Weights of a small GPT-style language model, trained from scratch on English Wikipedia.
Size: width 64, 2 heads of 32, MLP 192 GELU, vocabulary 2617.
Architecture: learned positions, no biases in attention or MLP.
Training: a variant of Muon for these matrices, 93M tokens, 5986 steps.
Each number is 50 + 15 x the weight over its row's rms, rounded and kept within 0 to 99. Layers, rows and columns count from 0. The size before them is the row's rms in percent of the matrix's.

# layer 2 attention output (transposed), 64x64, rms 0.11, rows 14-36, columns 0-63
109:31 68 60 76 48 29 71 34 43 48 53 56 55 43 59 85 41 79 75 49 43 32 26 28 65 53 32 62 45 42 65 54 60 31 74 41 63 38 52 53 48 47 66 55 52 75 59 74 40 53 45 27 43 67 24 19 33 55 46 40 35 50 45 49
118:77 38 46 45 76 59 41 44 39 42 43 42 43 45 61 58 57 30 28 56 38 49 51 36 62 70 34 56 64 40 33 46 47 86 67 60 35 39 48 71 53 46 39 63 50 53 57 59 48 58 64 33 77 98 61 43 49 32 58 35 36 13 35 33
103:66 68 45 64 40 42 52 38 59 54 61 35 74 33 51 37 45 60 42 45 36 34 46 48 54 54 62 38 41 46 79 57 20 29 29 27 73 63 58 49 27 47 49 51 49 55 35 45 50 47 58 78 22 24 63 55 47 46 47 56 70 99 59 51
122:37 36 34 53 57 50 47 50 50 68 34 59 34 61 19 34 67 53 45 62 62 23 47 42 50 67 73 53 59 76 42 55 57 40 56 63 58 41 17 53 73 59 47 32 39 36 57 21 62 65 83 64 39 65 52 63 63 26 42 64 16 47 61 40
127:68 36 51 39 94 48 47 46 60 51 74 53 36 52 50 73 41 45 36 09 60 32 62 42 82 51 31 27 40 44 73 56 23 53 57 32 44 49 61 75 36 29 54 38 62 49 64 70 38 59 53 38 51 58 78 49 47 49 52 47 45 53 50 30
087:66 31 64 60 37 68 57 65 35 45 53 44 65 50 77 59 56 35 48 57 32 46 52 36 53 12 41 43 45 54 58 53 69 63 43 73 63 44 38 34 40 60 35 68 65 44 23 68 53 21 48 40 50 76 71 36 53 66 48 29 83 38 23 39
098:54 67 38 53 85 45 63 54 65 28 41 76 69 30 60 43 34 40 39 44 69 55 51 66 26 30 62 45 64 65 46 44 52 61 31 42 62 23 61 44 10 44 45 35 58 63 49 57 42 46 33 42 94 26 55 44 49 61 55 68 44 54 52 45
117:59 60 66 44 43 58 45 46 46 71 90 45 49 56 58 47 44 57 40 15 51 67 65 36 59 42 51 39 31 43 79 60 41 13 40 50 62 46 59 57 40 26 75 52 44 42 41 62 66 35 41 50 31 08 59 56 46 59 49 55 51 77 71 38
077:56 38 63 69 61 60 77 41 76 32 48 25 51 32 85 53 49 49 43 35 52 40 47 49 45 51 46 39 74 50 27 45 47 73 59 17 59 29 48 57 53 54 57 67 48 47 37 71 17 76 32 53 74 41 51 31 45 53 64 31 63 60 31 40
116:33 53 87 69 31 61 64 71 46 46 50 60 33 59 38 62 49 62 59 16 60 47 57 34 44 34 36 48 71 55 55 58 44 62 15 68 59 41 42 68 41 41 63 31 57 33 48 36 35 32 33 64 40 25 41 36 66 80 45 52 47 57 78 60
097:30 40 54 68 37 52 85 50 53 56 59 46 52 46 56 44 44 31 64 74 53 32 35 75 52 34 63 76 06 63 47 54 49 12 55 53 39 46 27 42 81 47 68 46 37 39 47 82 66 44 50 54 47 44 63 65 48 54 44 30 31 53 49 53
134:41 58 49 66 31 51 43 45 38 87 57 49 66 50 32 10 47 36 39 63 55 59 37 35 43 58 59 49 52 57 58 71 75 32 31 59 49 70 50 41 57 62 48 42 49 41 35 24 93 41 33 53 28 27 66 46 63 39 45 68 51 70 66 57
119:34 50 43 84 65 39 60 32 56 63 54 49 45 31 57 63 78 46 48 71 52 24 31 49 68 28 52 44 52 72 59 39 71 33 51 34 52 47 23 43 78 33 45 41 67 33 32 68 48 56 45 64 28 78 63 49 54 52 34 32 51 74 32 39
122:36 68 57 36 25 43 50 59 57 21 29 62 63 49 45 55 47 53 83 80 57 91 72 80 51 16 54 65 54 53 51 43 45 61 61 31 50 53 51 32 38 42 77 38 51 50 56 54 45 40 54 31 68 32 36 38 50 34 32 37 65 50 42 53
125:78 59 43 33 49 50 43 53 22 56 57 40 30 33 38 83 54 63 67 31 46 66 58 45 55 50 56 50 42 37 44 47 45 48 72 72 22 33 60 71 35 36 72 60 51 62 43 52 82 49 52 27 59 83 32 33 36 36 63 35 46 28 52 66
111:62 86 42 50 51 37 43 59 37 50 66 33 37 29 76 56 56 59 44 42 30 17 55 61 38 64 53 52 41 66 31 50 53 50 44 61 54 40 41 86 42 31 37 50 34 58 51 77 44 60 49 47 82 63 36 34 53 58 70 33 44 21 79 40
111:67 45 38 44 59 63 40 76 42 42 55 53 44 58 16 19 50 39 31 39 49 86 44 79 50 35 46 53 59 22 42 62 26 67 33 44 11 63 37 42 58 60 60 64 57 54 48 53 80 69 72 59 39 41 47 59 42 43 65 49 47 43 60 62
112:29 51 68 69 42 43 62 46 81 39 39 46 49 43 63 77 41 54 71 73 46 31 46 23 55 42 46 63 74 67 50 43 41 38 70 34 38 42 49 34 64 66 54 57 61 43 53 52 17 36 34 78 42 42 49 35 41 61 25 51 19 75 64 60
087:53 58 53 61 22 40 50 39 49 41 65 25 46 50 67 58 56 77 26 35 36 64 37 86 35 23 38 27 46 37 70 60 24 78 42 43 47 51 32 53 54 65 65 55 47 64 22 61 58 48 47 77 47 60 63 50 47 67 47 30 67 59 67 36
067:36 66 41 44 65 72 24 56 46 27 58 55 51 57 60 42 39 34 32 57 26 42 40 54 64 41 67 27 31 30 71 52 66 28 51 78 83 35 50 60 37 43 39 31 55 48 43 77 35 36 40 66 62 48 58 80 58 76 35 58 62 55 63 42
073:75 51 34 23 80 43 33 70 55 24 66 47 52 33 44 64 54 52 36 66 32 54 58 71 44 42 67 76 56 62 26 43 71 51 54 44 55 59 67 05 51 44 34 71 39 49 52 45 17 43 62 29 48 47 49 46 53 49 49 55 69 65 62 40
089:59 70 42 50 39 75 52 38 69 26 33 29 67 28 60 39 45 39 60 32 50 58 52 46 31 34 35 46 18 24 59 37 38 43 62 52 55 51 68 41 29 64 45 73 56 77 73 74 56 49 56 67 57 34 43 64 39 72 78 30 44 58 44 65
086:35 64 39 49 70 48 59 67 60 48 38 52 65 59 53 41 53 51 66 54 53 65 64 09 68 77 53 52 77 62 42 53 52 44 58 25 23 46 55 32 49 52 45 19 55 24 43 35 41 50 57 33 80 41 32 45 43 35 68 60 17 57 60 73
# layer 2 attention value, 64x64, rms 0.136, rows 15-36, columns 0-63
118:27 60 58 50 40 56 40 66 32 26 38 61 61 68 77 67 53 47 69 44 65 61 52 52 38 57 57 31 51 88 60 20 44 35 35 55 88 56 34 29 57 64 58 43 67 27 30 65 40 22 54 55 48 35 47 44 72 56 61 39 62 60 53 43
109:36 27 26 46 58 55 65 46 62 78 40 40 44 54 47 42 40 37 43 72 54 72 28 34 61 26 46 52 60 57 35 58 57 69 55 48 05 72 61 69 38 73 40 42 44 84 57 42 53 81 40 48 67 56 49 38 30 56 40 31 61 40 42 49
106:74 40 70 44 46 53 44 57 56 47 61 60 46 44 64 28 55 53 68 70 41 66 45 56 37 44 45 42 35 46 60 50 39 24 42 23 61 52 62 47 79 62 63 79 68 42 75 44 43 58 30 51 55 00 76 23 50 50 40 46 68 34 42 53
114:42 40 46 56 35 86 62 84 36 65 46 44 46 32 54 71 38 77 64 56 63 43 57 67 42 39 50 46 45 67 57 43 51 62 39 69 74 73 44 44 37 56 35 30 65 29 52 41 67 25 52 17 58 47 23 32 52 42 22 59 49 43 65 36
092:52 52 35 45 49 30 48 51 65 46 22 41 61 81 77 72 31 54 31 32 42 45 43 49 42 77 40 28 59 64 43 11 29 34 52 70 65 48 65 74 72 53 62 29 44 71 57 55 48 41 61 46 44 30 34 45 39 75 60 44 63 45 60 51
100:67 43 69 41 35 46 28 46 40 75 30 39 49 53 27 56 50 54 56 44 68 74 49 43 54 65 27 54 28 67 46 75 54 66 62 39 29 70 58 46 59 23 46 56 45 20 66 60 34 65 53 71 34 58 26 81 33 39 39 55 34 73 55 42
113:36 29 40 51 68 40 94 52 68 67 27 72 62 33 44 57 51 55 44 48 51 41 62 52 66 33 61 60 70 60 41 64 56 67 57 72 25 62 51 61 33 41 28 33 57 61 47 27 53 69 61 38 62 49 43 34 47 38 19 87 45 42 49 44
091:40 77 72 51 49 34 48 25 40 52 41 50 64 59 52 78 64 46 64 61 37 50 50 28 63 43 55 35 54 64 52 43 57 52 59 59 19 64 33 58 27 35 49 49 05 73 65 66 61 20 40 49 56 47 35 42 65 36 59 26 50 70 33 68
126:62 51 45 17 66 48 51 61 81 47 69 42 40 70 23 63 38 46 30 24 49 49 70 50 69 65 48 46 46 49 45 58 47 61 46 43 21 46 51 56 45 11 28 64 68 31 51 58 90 57 60 43 48 45 46 48 27 45 30 52 76 50 43 53
095:56 63 32 48 55 42 25 16 83 54 43 68 47 22 82 40 51 59 73 68 35 32 58 50 70 59 24 64 60 69 53 44 81 50 63 47 50 36 42 52 53 43 56 58 38 67 53 36 21 56 40 30 36 53 61 53 48 51 39 70 58 69 44 33
127:56 32 50 43 67 34 72 54 74 32 35 75 55 43 68 25 47 41 45 61 29 42 48 70 71 19 69 57 60 40 61 50 31 55 61 33 31 33 48 33 54 46 54 66 65 68 66 37 56 88 57 66 61 37 41 46 20 31 42 52 40 50 38 39
111:59 32 43 61 35 48 38 71 69 77 44 43 60 51 94 45 51 44 46 75 23 45 62 02 51 59 32 60 59 45 43 63 58 29 48 48 70 52 63 55 51 62 45 65 43 65 37 54 66 53 25 30 72 45 33 51 29 27 53 48 44 52 54 57
111:59 53 40 54 43 56 12 47 28 58 52 47 58 26 33 70 29 50 38 50 63 33 41 40 26 96 40 54 42 32 27 52 62 59 62 60 40 48 50 45 41 51 35 55 42 69 60 34 70 64 41 78 47 67 72 68 52 50 52 53 54 71 53 82
128:23 64 57 63 46 43 69 46 44 12 45 43 49 40 67 47 23 47 40 28 62 47 55 57 21 61 66 43 85 62 46 43 35 75 42 43 69 67 62 43 47 33 50 39 68 21 29 46 38 36 66 64 63 57 50 56 69 40 67 75 35 39 51 48
108:41 44 54 66 42 32 70 46 39 37 41 68 43 77 55 72 49 36 56 18 42 78 50 25 58 45 29 25 44 70 57 62 58 56 70 39 52 53 46 58 62 39 62 74 55 36 25 49 30 28 34 52 50 88 52 61 71 52 35 64 70 48 38 45
110:59 49 36 43 49 46 72 43 57 41 42 59 33 37 43 38 27 64 50 32 73 30 11 65 63 41 63 53 74 44 54 00 42 61 55 33 52 54 61 26 42 56 59 59 50 43 56 74 40 42 54 72 48 46 72 55 66 37 48 66 32 73 41 45
115:56 58 36 61 74 43 25 63 69 61 61 37 39 54 52 41 80 58 28 74 58 39 50 45 59 73 49 63 29 57 30 76 54 48 41 58 37 38 38 61 50 36 22 43 42 63 33 54 80 61 45 35 58 80 52 50 33 45 50 24 75 58 20 51
083:28 77 53 57 48 32 66 64 55 58 33 62 68 39 48 63 41 46 54 66 64 62 51 18 57 39 59 66 39 60 49 58 48 74 71 47 49 51 73 43 36 21 15 40 71 44 79 39 48 66 30 60 62 19 43 39 56 32 57 46 58 37 39 31
067:24 61 21 54 30 30 76 53 35 66 36 66 63 57 58 46 51 64 54 42 42 70 42 55 71 31 54 61 71 53 30 42 43 35 00 46 44 53 71 67 40 42 57 43 55 43 35 65 53 74 20 42 38 29 59 47 41 63 57 47 51 65 63 63
083:41 39 72 51 80 44 50 51 65 47 70 37 50 51 45 59 65 66 84 39 18 41 44 39 51 37 55 46 33 26 61 70 56 67 64 41 50 52 54 55 48 36 63 46 44 45 69 77 62 53 32 60 11 38 35 80 37 65 63 32 34 34 65 56
088:35 78 48 39 51 45 40 50 39 33 29 43 45 67 58 43 21 89 73 64 62 61 56 51 39 73 47 76 56 32 42 62 33 23 59 29 65 56 58 77 60 25 43 50 45 35 56 32 58 47 35 44 59 27 50 58 74 25 64 44 51 61 47 53
090:53 45 59 69 72 62 56 59 37 55 60 24 43 81 52 47 56 53 39 48 32 51 49 50 50 55 67 23 39 49 23 61 14 36 42 62 28 50 26 36 54 58 63 52 49 80 34 75 50 47 79 45 59 78 58 40 34 35 58 32 68 69 47 66
# layer 2 attention query, 64x64, rms 0.116, rows 32-63, columns 0-63
148:47 64 25 68 39 60 32 52 87 44 17 32 76 27 42 58 63 29 57 50 55 53 81 42 55 43 41 42 52 45 37 61 52 52 78 44 46 49 70 48 42 50 61 53 39 56 62 43 15 39 53 47 30 49 42 67 64 55 47 48 77 72 34 76
131:52 69 72 67 44 48 55 36 47 74 72 55 39 27 58 46 57 54 62 47 61 27 58 54 65 57 23 39 45 44 49 47 49 66 62 08 64 67 64 71 42 27 57 72 36 55 40 61 57 65 36 27 51 58 66 25 41 48 61 38 30 18 64 30
111:50 72 54 68 25 56 74 45 43 64 31 55 75 39 53 11 74 17 73 57 58 54 36 31 46 44 44 53 53 37 66 48 55 38 28 47 49 57 32 55 47 41 61 62 52 39 54 57 55 71 53 44 59 25 34 64 40 64 76 34 29 46 48 82
124:39 41 57 71 37 53 66 54 46 50 68 51 42 43 62 22 41 51 27 53 34 68 57 91 31 32 58 54 47 35 47 74 31 70 58 65 39 66 29 82 71 32 47 53 43 62 31 42 62 61 55 65 29 47 58 55 72 35 33 45 43 29 52 27
140:52 65 55 43 51 35 63 51 33 54 47 20 64 53 48 70 42 75 83 64 21 57 63 49 44 56 22 54 44 58 43 18 80 36 37 59 69 50 56 39 50 33 46 54 71 28 22 50 45 56 55 60 86 57 30 32 42 62 50 59 31 42 51 59
123:36 24 61 77 70 71 45 56 70 30 57 37 62 50 22 72 59 52 24 47 28 48 53 54 79 46 48 56 57 45 28 23 45 64 73 49 79 81 56 62 37 45 72 30 45 30 44 61 35 33 47 47 44 47 45 52 54 47 65 36 53 57 44 30
139:38 65 24 72 17 52 65 31 65 50 54 35 71 37 45 56 57 48 63 60 53 72 52 59 61 25 41 38 39 06 71 35 50 47 71 23 67 51 51 66 50 37 69 49 49 49 37 62 63 63 73 61 43 59 55 64 66 40 59 21 60 38 49 54
158:34 44 20 54 46 56 47 61 58 50 52 37 65 69 65 92 46 50 38 39 22 62 45 38 51 36 39 50 29 52 57 45 51 20 51 74 67 37 48 39 35 60 76 26 50 43 32 60 59 45 64 82 33 57 37 43 25 49 56 54 65 79 59 36
112:36 45 48 45 54 26 52 43 84 54 32 57 73 56 34 61 55 71 64 54 69 58 74 44 60 52 18 61 66 50 41 15 52 54 55 15 75 48 39 57 49 42 60 44 40 41 47 41 17 47 59 55 79 54 25 49 54 45 51 60 52 45 24 27
147:32 26 38 74 65 81 48 67 56 59 53 50 49 41 39 55 54 28 33 54 37 21 33 32 54 31 66 39 39 74 27 28 53 30 46 60 59 28 43 44 68 62 39 49 59 35 58 76 51 47 39 70 57 76 55 54 72 57 82 42 38 50 39 61
125:37 27 76 33 47 61 57 43 19 49 63 81 41 50 79 34 28 35 28 28 52 73 66 56 60 49 52 63 26 56 54 72 52 50 38 67 46 51 65 80 32 49 48 44 49 55 27 49 52 66 38 23 45 55 61 37 55 46 38 74 57 36 68 42
167:39 16 17 41 57 52 37 59 27 81 57 49 63 43 44 46 81 45 26 47 32 64 61 34 39 67 37 54 44 47 56 48 48 73 34 48 48 41 50 39 49 49 54 24 53 52 54 60 42 55 67 46 57 44 39 77 71 33 82 41 79 79 40 47
121:37 21 50 60 68 66 50 62 23 64 52 27 51 38 42 49 66 57 55 67 26 30 53 80 48 34 34 44 59 49 59 38 56 47 26 49 34 64 42 44 31 50 71 33 41 22 40 66 49 81 65 47 83 70 61 29 43 51 44 43 54 62 45 72
151:47 60 53 63 36 48 68 51 69 32 57 47 46 67 70 31 19 28 65 63 38 60 23 58 20 30 48 70 68 44 34 61 72 74 48 50 57 76 43 39 42 62 43 65 40 61 44 35 53 39 39 23 46 47 55 35 58 61 15 70 62 35 55 43
150:73 71 42 46 50 64 66 67 35 65 80 50 46 20 55 56 62 52 55 45 43 24 24 18 51 38 59 43 33 70 52 56 52 32 37 58 55 52 33 57 50 30 65 50 57 38 60 80 76 51 29 45 31 47 47 33 41 48 73 42 23 42 71 65
111:34 68 64 71 57 35 47 60 52 58 50 53 33 67 59 37 52 62 36 60 47 39 62 71 51 71 69 60 48 52 50 77 30 28 35 29 32 36 15 71 87 55 38 70 45 56 55 57 56 59 29 78 51 45 22 39 47 49 63 57 32 56 37 35
127:51 59 84 51 37 36 53 41 43 56 65 67 47 69 63 36 26 26 69 24 46 29 39 61 54 66 38 55 75 50 57 54 48 59 51 54 61 54 61 55 40 56 46 86 34 62 51 53 68 41 41 15 45 38 58 45 26 71 49 62 38 07 51 51
117:66 78 51 53 48 26 05 60 28 38 69 47 58 53 59 37 36 62 60 54 58 67 60 57 42 40 84 31 44 52 68 67 55 50 40 73 27 50 44 42 59 53 54 66 28 64 30 35 72 68 49 46 65 43 73 42 53 22 53 52 31 42 42 45
132:58 50 34 11 45 44 45 42 45 42 62 49 45 65 52 54 65 21 31 38 31 78 65 85 61 62 47 60 47 50 65 43 37 43 42 50 71 36 56 57 60 62 85 46 15 68 62 54 60 74 47 36 39 39 53 52 68 20 58 32 55 59 42 44
116:49 66 27 60 36 50 69 68 71 56 69 72 49 42 51 54 40 74 73 36 56 37 42 45 41 22 20 57 35 67 63 55 70 45 54 28 52 83 45 67 40 34 44 55 28 49 62 73 46 41 56 40 36 61 68 22 42 61 21 44 47 42 41 36
110:53 59 62 49 33 55 52 81 59 16 73 55 55 59 80 42 44 66 38 34 13 46 65 28 18 68 51 38 50 42 59 59 40 48 50 62 57 58 33 41 45 41 68 31 55 47 33 30 52 37 63 45 31 37 40 54 45 45 66 47 60 30 88 43
126:47 76 47 65 57 45 27 57 60 24 23 63 58 74 51 33 52 55 32 54 57 54 42 23 47 61 63 66 58 49 20 52 39 52 48 32 55 73 37 30 64 64 55 54 49 42 78 37 57 50 10 45 64 31 53 71 63 30 53 76 56 74 47 57
118:51 65 32 35 79 22 37 72 66 43 29 51 53 33 72 58 64 67 45 42 32 51 56 33 51 45 65 46 44 61 40 13 74 38 54 72 59 42 73 25 57 46 42 37 31 69 40 42 46 54 59 77 58 79 70 54 65 42 51 43 41 65 48 35
122:45 26 71 60 62 71 47 57 51 55 42 44 52 40 61 58 37 50 43 34 82 49 58 36 82 35 69 31 45 56 53 61 47 65 47 73 12 34 35 44 40 54 52 50 84 50 25 35 57 59 41 47 42 54 77 52 30 26 75 71 47 40 63 43
146:53 47 62 70 38 33 67 44 44 59 49 49 58 45 56 47 36 19 56 52 52 54 30 45 37 40 47 46 52 48 59 34 93 55 15 45 47 76 72 62 73 39 49 69 61 35 79 53 40 66 38 23 38 14 43 36 57 49 63 58 43 57 75 49
131:50 38 49 45 25 33 52 51 28 66 33 78 55 72 37 61 48 56 39 20 55 61 65 44 29 56 37 43 40 25 63 76 09 59 35 75 41 50 40 64 35 46 77 44 51 57 51 32 70 41 62 53 43 48 46 71 43 50 72 53 73 40 45 65
126:45 31 44 71 49 64 35 51 64 21 37 73 53 37 59 30 65 57 28 70 45 70 36 38 70 32 41 36 69 53 52 43 44 51 54 34 37 30 37 47 75 53 41 52 71 32 56 49 26 64 55 72 54 38 59 63 46 49 71 52 36 99 43 53
110:33 49 60 29 65 59 49 39 49 43 25 43 48 86 38 63 62 43 81 40 61 53 56 46 45 41 44 56 40 56 62 45 76 31 40 46 70 45 94 31 36 51 26 52 46 44 54 60 45 25 32 31 47 53 64 53 53 62 71 28 65 43 16 45
120:26 60 58 50 60 00 57 55 43 60 29 30 80 59 45 50 53 71 81 52 48 60 40 68 26 53 74 41 70 42 24 40 61 47 47 56 75 63 53 60 47 36 51 30 37 45 43 34 40 74 55 58 60 46 47 59 70 51 57 55 46 25 51 30
133:14 49 60 49 73 45 76 20 60 33 28 55 53 49 35 43 70 58 58 49 54 48 58 48 64 65 54 49 68 69 31 39 60 76 32 66 70 39 39 54 45 35 18 30 46 44 47 31 41 44 40 34 71 63 42 50 50 41 60 83 37 41 75 37
119:71 41 31 64 26 09 53 42 54 65 57 40 67 72 56 22 34 51 63 58 46 54 44 72 15 80 51 59 32 57 31 48 43 56 55 63 36 63 65 71 62 51 41 43 51 61 65 57 44 52 51 50 51 19 25 66 53 45 28 53 37 37 42 35
140:69 09 37 57 57 53 49 65 36 80 78 39 36 44 61 72 52 30 39 59 41 33 41 42 62 61 50 55 25 53 63 24 61 23 50 59 48 37 69 52 62 65 47 40 67 75 50 80 64 41 55 62 31 44 39 58 40 50 60 29 49 65 38 32
# layer 2 attention key, 64x64, rms 0.116, rows 32-63, columns 0-63
138:43 26 53 41 54 47 64 70 68 68 51 59 71 35 62 63 56 47 40 61 39 54 40 34 57 53 44 34 42 67 67 70 39 69 30 22 74 50 29 53 34 88 36 42 53 26 33 57 40 58 71 76 50 54 41 44 30 62 43 65 69 29 30 63
131:46 55 71 61 54 41 28 47 33 72 50 53 43 43 74 42 36 52 31 45 44 63 48 69 70 50 80 52 47 52 51 54 45 64 61 62 41 85 47 30 58 41 44 46 47 39 40 65 83 57 34 70 56 27 65 30 11 50 55 28 38 47 72 25
117:64 34 38 22 25 27 17 42 46 54 64 73 45 36 57 53 59 43 45 54 32 65 39 61 27 50 47 93 67 57 88 31 40 37 40 35 51 40 56 53 51 55 63 57 44 41 44 52 65 48 43 34 42 46 47 60 58 51 25 59 75 49 76 34
110:31 66 30 55 40 65 77 72 24 45 67 56 55 51 54 60 49 44 67 30 57 67 44 40 35 33 53 27 18 57 47 41 58 37 40 80 32 45 77 51 21 52 63 25 52 36 63 77 39 50 50 50 39 43 39 54 22 54 56 44 59 70 64 61
143:60 59 42 53 42 61 27 37 52 58 59 40 34 38 61 41 40 78 64 54 50 38 36 61 40 36 44 59 22 55 64 42 43 29 47 49 34 27 51 40 73 59 34 78 69 46 32 68 95 61 48 43 37 58 72 50 54 14 73 57 47 53 72 38
134:35 68 61 62 44 63 58 81 34 40 50 62 47 25 55 41 39 37 65 46 66 50 51 37 55 56 71 55 48 49 35 42 44 79 40 45 56 75 57 61 54 45 25 45 66 60 41 50 30 40 06 61 09 82 48 40 26 51 49 42 52 54 41 69
117:59 70 52 42 53 54 58 51 60 51 62 43 69 36 54 19 61 74 72 31 36 41 48 53 29 62 75 69 44 60 66 45 19 51 26 48 23 61 45 37 41 63 30 39 73 59 29 65 70 52 44 73 28 34 21 61 36 67 49 39 54 41 50 55
144:47 77 41 45 69 56 67 62 70 29 50 42 42 34 61 57 44 36 64 56 41 49 52 43 43 15 44 53 46 44 69 33 56 29 51 45 31 36 47 72 68 51 36 61 46 72 44 68 08 43 45 84 28 69 35 46 46 57 63 44 42 78 43 66
116:68 47 75 32 45 69 30 42 66 47 44 47 55 32 68 37 43 66 54 49 52 62 66 54 56 57 65 59 68 51 54 42 08 50 48 60 44 39 40 53 37 58 21 79 82 58 35 57 38 47 37 76 64 65 53 62 31 18 40 46 49 16 55 48
140:42 43 52 76 32 20 64 54 42 79 84 67 64 29 39 14 28 50 46 54 41 55 29 44 57 50 62 53 33 46 53 42 27 52 55 42 45 56 77 68 44 42 55 45 50 83 57 54 29 42 41 49 32 45 64 72 58 27 36 53 32 56 52 36
122:44 56 35 71 69 60 70 48 33 38 64 60 14 44 67 56 58 60 28 31 29 34 59 27 70 33 40 36 45 67 30 43 72 50 60 59 45 57 59 54 49 23 60 34 34 37 80 67 64 49 43 37 64 43 53 70 41 58 42 46 58 69 77 30
150:36 42 37 72 44 36 70 56 50 16 51 47 68 29 62 62 36 42 70 66 55 70 51 46 45 48 36 71 58 48 48 23 35 51 28 70 38 31 58 54 49 63 53 37 65 62 40 48 41 39 36 51 55 58 38 82 48 46 31 47 72 71 10 77
132:27 68 48 62 20 43 45 58 54 38 48 53 70 61 44 35 41 50 41 47 59 55 34 39 54 36 41 49 61 41 71 19 60 79 33 53 29 48 51 57 64 69 38 64 46 42 45 63 94 24 42 37 35 62 69 75 23 45 79 43 55 53 45 57
135:57 50 61 47 52 66 39 36 26 56 50 29 22 42 48 57 42 33 39 36 60 60 60 43 79 29 57 73 41 50 60 86 47 30 68 41 41 55 51 53 59 32 65 66 51 29 30 71 58 45 56 43 83 57 50 20 42 58 61 66 78 55 26 44
132:53 46 53 43 49 16 36 49 41 69 67 66 38 52 32 46 44 29 55 81 21 59 30 67 44 69 54 65 50 24 38 19 66 42 63 76 70 49 75 67 74 37 51 32 43 46 44 59 34 57 46 47 46 38 55 43 52 52 71 32 40 63 77 50
119:49 52 49 37 09 38 62 51 48 33 36 71 45 61 67 48 54 57 52 61 64 80 35 53 39 43 42 34 35 46 71 49 39 47 50 49 38 61 43 41 13 58 85 52 33 51 64 59 48 57 46 70 32 32 61 57 69 24 49 59 40 43 93 48
134:68 51 49 52 51 39 34 39 20 79 37 47 32 36 71 60 68 53 14 33 32 51 48 74 70 52 70 52 61 62 59 79 45 57 49 50 56 63 44 49 53 23 84 77 31 50 50 53 56 50 48 25 62 58 48 20 46 50 45 54 51 55 71 37
120:63 40 40 78 70 78 72 59 65 52 71 41 48 57 21 54 51 27 24 55 73 36 62 62 41 52 53 19 48 34 67 63 58 43 31 73 57 29 41 49 42 63 39 57 25 46 57 42 67 34 55 64 35 27 51 42 73 56 62 34 57 67 58 60
133:58 64 83 49 48 58 27 72 64 46 36 49 59 41 39 55 75 43 60 35 59 34 60 23 56 48 27 41 66 36 77 56 62 54 31 73 43 51 60 27 46 30 59 43 48 56 55 22 37 44 40 58 25 41 39 43 33 50 61 67 40 84 30 73
121:36 42 46 37 65 48 50 39 48 66 67 26 52 54 44 39 66 39 39 54 49 74 74 63 67 57 84 36 54 28 44 54 38 60 63 67 62 27 53 59 57 41 34 41 36 38 06 65 47 55 33 81 53 41 59 48 27 31 69 30 34 51 67 44
117:62 46 51 37 49 49 41 56 42 13 51 51 35 40 79 57 39 41 42 55 50 40 35 56 43 36 37 66 58 68 01 41 38 25 60 63 63 34 48 54 56 52 80 65 45 44 59 88 33 53 58 35 86 58 42 42 43 67 47 50 61 62 42 60
128:51 48 80 28 27 68 52 62 50 43 47 50 30 38 49 59 28 54 59 76 57 64 90 49 71 38 38 83 44 33 59 60 66 49 59 39 73 44 54 65 38 42 55 43 41 39 49 21 33 44 47 59 27 44 52 47 83 49 34 59 71 42 50 67
120:25 54 52 80 64 98 33 53 70 39 70 59 58 65 45 38 55 43 42 57 57 43 47 37 73 34 52 46 61 32 32 67 37 33 66 46 37 29 46 46 65 71 44 70 57 42 55 39 52 58 74 69 30 42 69 37 50 30 44 53 46 67 22 40
131:18 67 52 69 73 45 87 39 60 56 54 69 55 61 50 63 32 26 39 51 32 46 53 61 43 38 42 58 26 74 49 40 64 49 44 31 57 55 50 68 29 43 48 58 43 66 85 61 29 34 29 29 75 34 43 45 56 60 32 28 58 48 54 45
157:23 21 54 54 65 22 23 35 38 51 66 62 26 29 46 66 57 63 69 27 39 55 61 66 38 41 55 74 44 34 63 62 23 52 67 51 78 60 27 46 60 40 61 69 69 61 44 50 55 64 52 54 40 30 41 60 56 39 68 52 66 60 64 31
131:43 58 33 27 65 38 55 79 46 44 58 38 47 48 73 76 75 58 67 53 32 58 65 54 34 48 41 58 57 59 51 28 65 44 42 63 47 21 48 37 38 52 59 34 38 30 55 55 30 30 57 46 71 73 19 65 73 80 34 35 57 45 66 67
120:34 51 37 18 43 39 80 60 59 46 47 60 54 28 42 36 39 55 45 50 36 57 64 74 45 36 43 66 57 55 37 55 53 45 50 24 56 70 50 66 42 64 39 47 48 74 57 36 21 50 46 53 41 45 60 77 59 15 22 60 56 87 24 63
117:52 48 60 63 33 40 34 25 48 65 69 42 55 42 59 57 77 35 65 52 73 10 59 30 58 45 66 46 43 38 77 91 50 55 60 28 56 65 52 34 47 49 42 51 55 66 43 45 60 45 25 39 60 29 77 28 71 48 31 52 53 45 56 38
131:56 55 78 83 45 51 24 53 33 36 52 61 53 48 51 63 46 63 54 39 46 38 52 49 42 52 66 45 49 41 57 43 19 46 35 64 36 39 39 49 66 74 42 66 90 46 48 48 62 40 76 57 18 52 63 58 48 34 48 29 81 26 78 39
127:64 43 65 60 61 45 50 37 21 49 62 48 38 61 66 46 61 40 58 59 50 32 49 49 53 47 45 63 46 49 30 48 76 33 19 64 49 76 79 64 58 44 19 80 72 33 47 48 32 38 63 55 18 45 66 50 55 23 17 51 59 48 37 39
117:45 20 42 26 46 59 43 41 43 55 52 38 38 35 48 76 54 79 65 46 63 64 51 62 43 45 52 39 31 49 58 60 46 28 50 85 50 00 59 62 57 56 57 55 67 29 40 29 49 47 52 75 40 53 30 66 43 63 56 47 63 52 79 48
125:26 50 37 63 34 51 49 24 67 32 35 63 68 55 46 43 45 58 46 50 68 57 21 50 31 53 60 62 43 32 60 50 34 40 86 50 49 48 48 65 59 55 61 38 38 75 63 32 37 52 17 68 61 48 30 65 45 65 76 57 15 73 41 49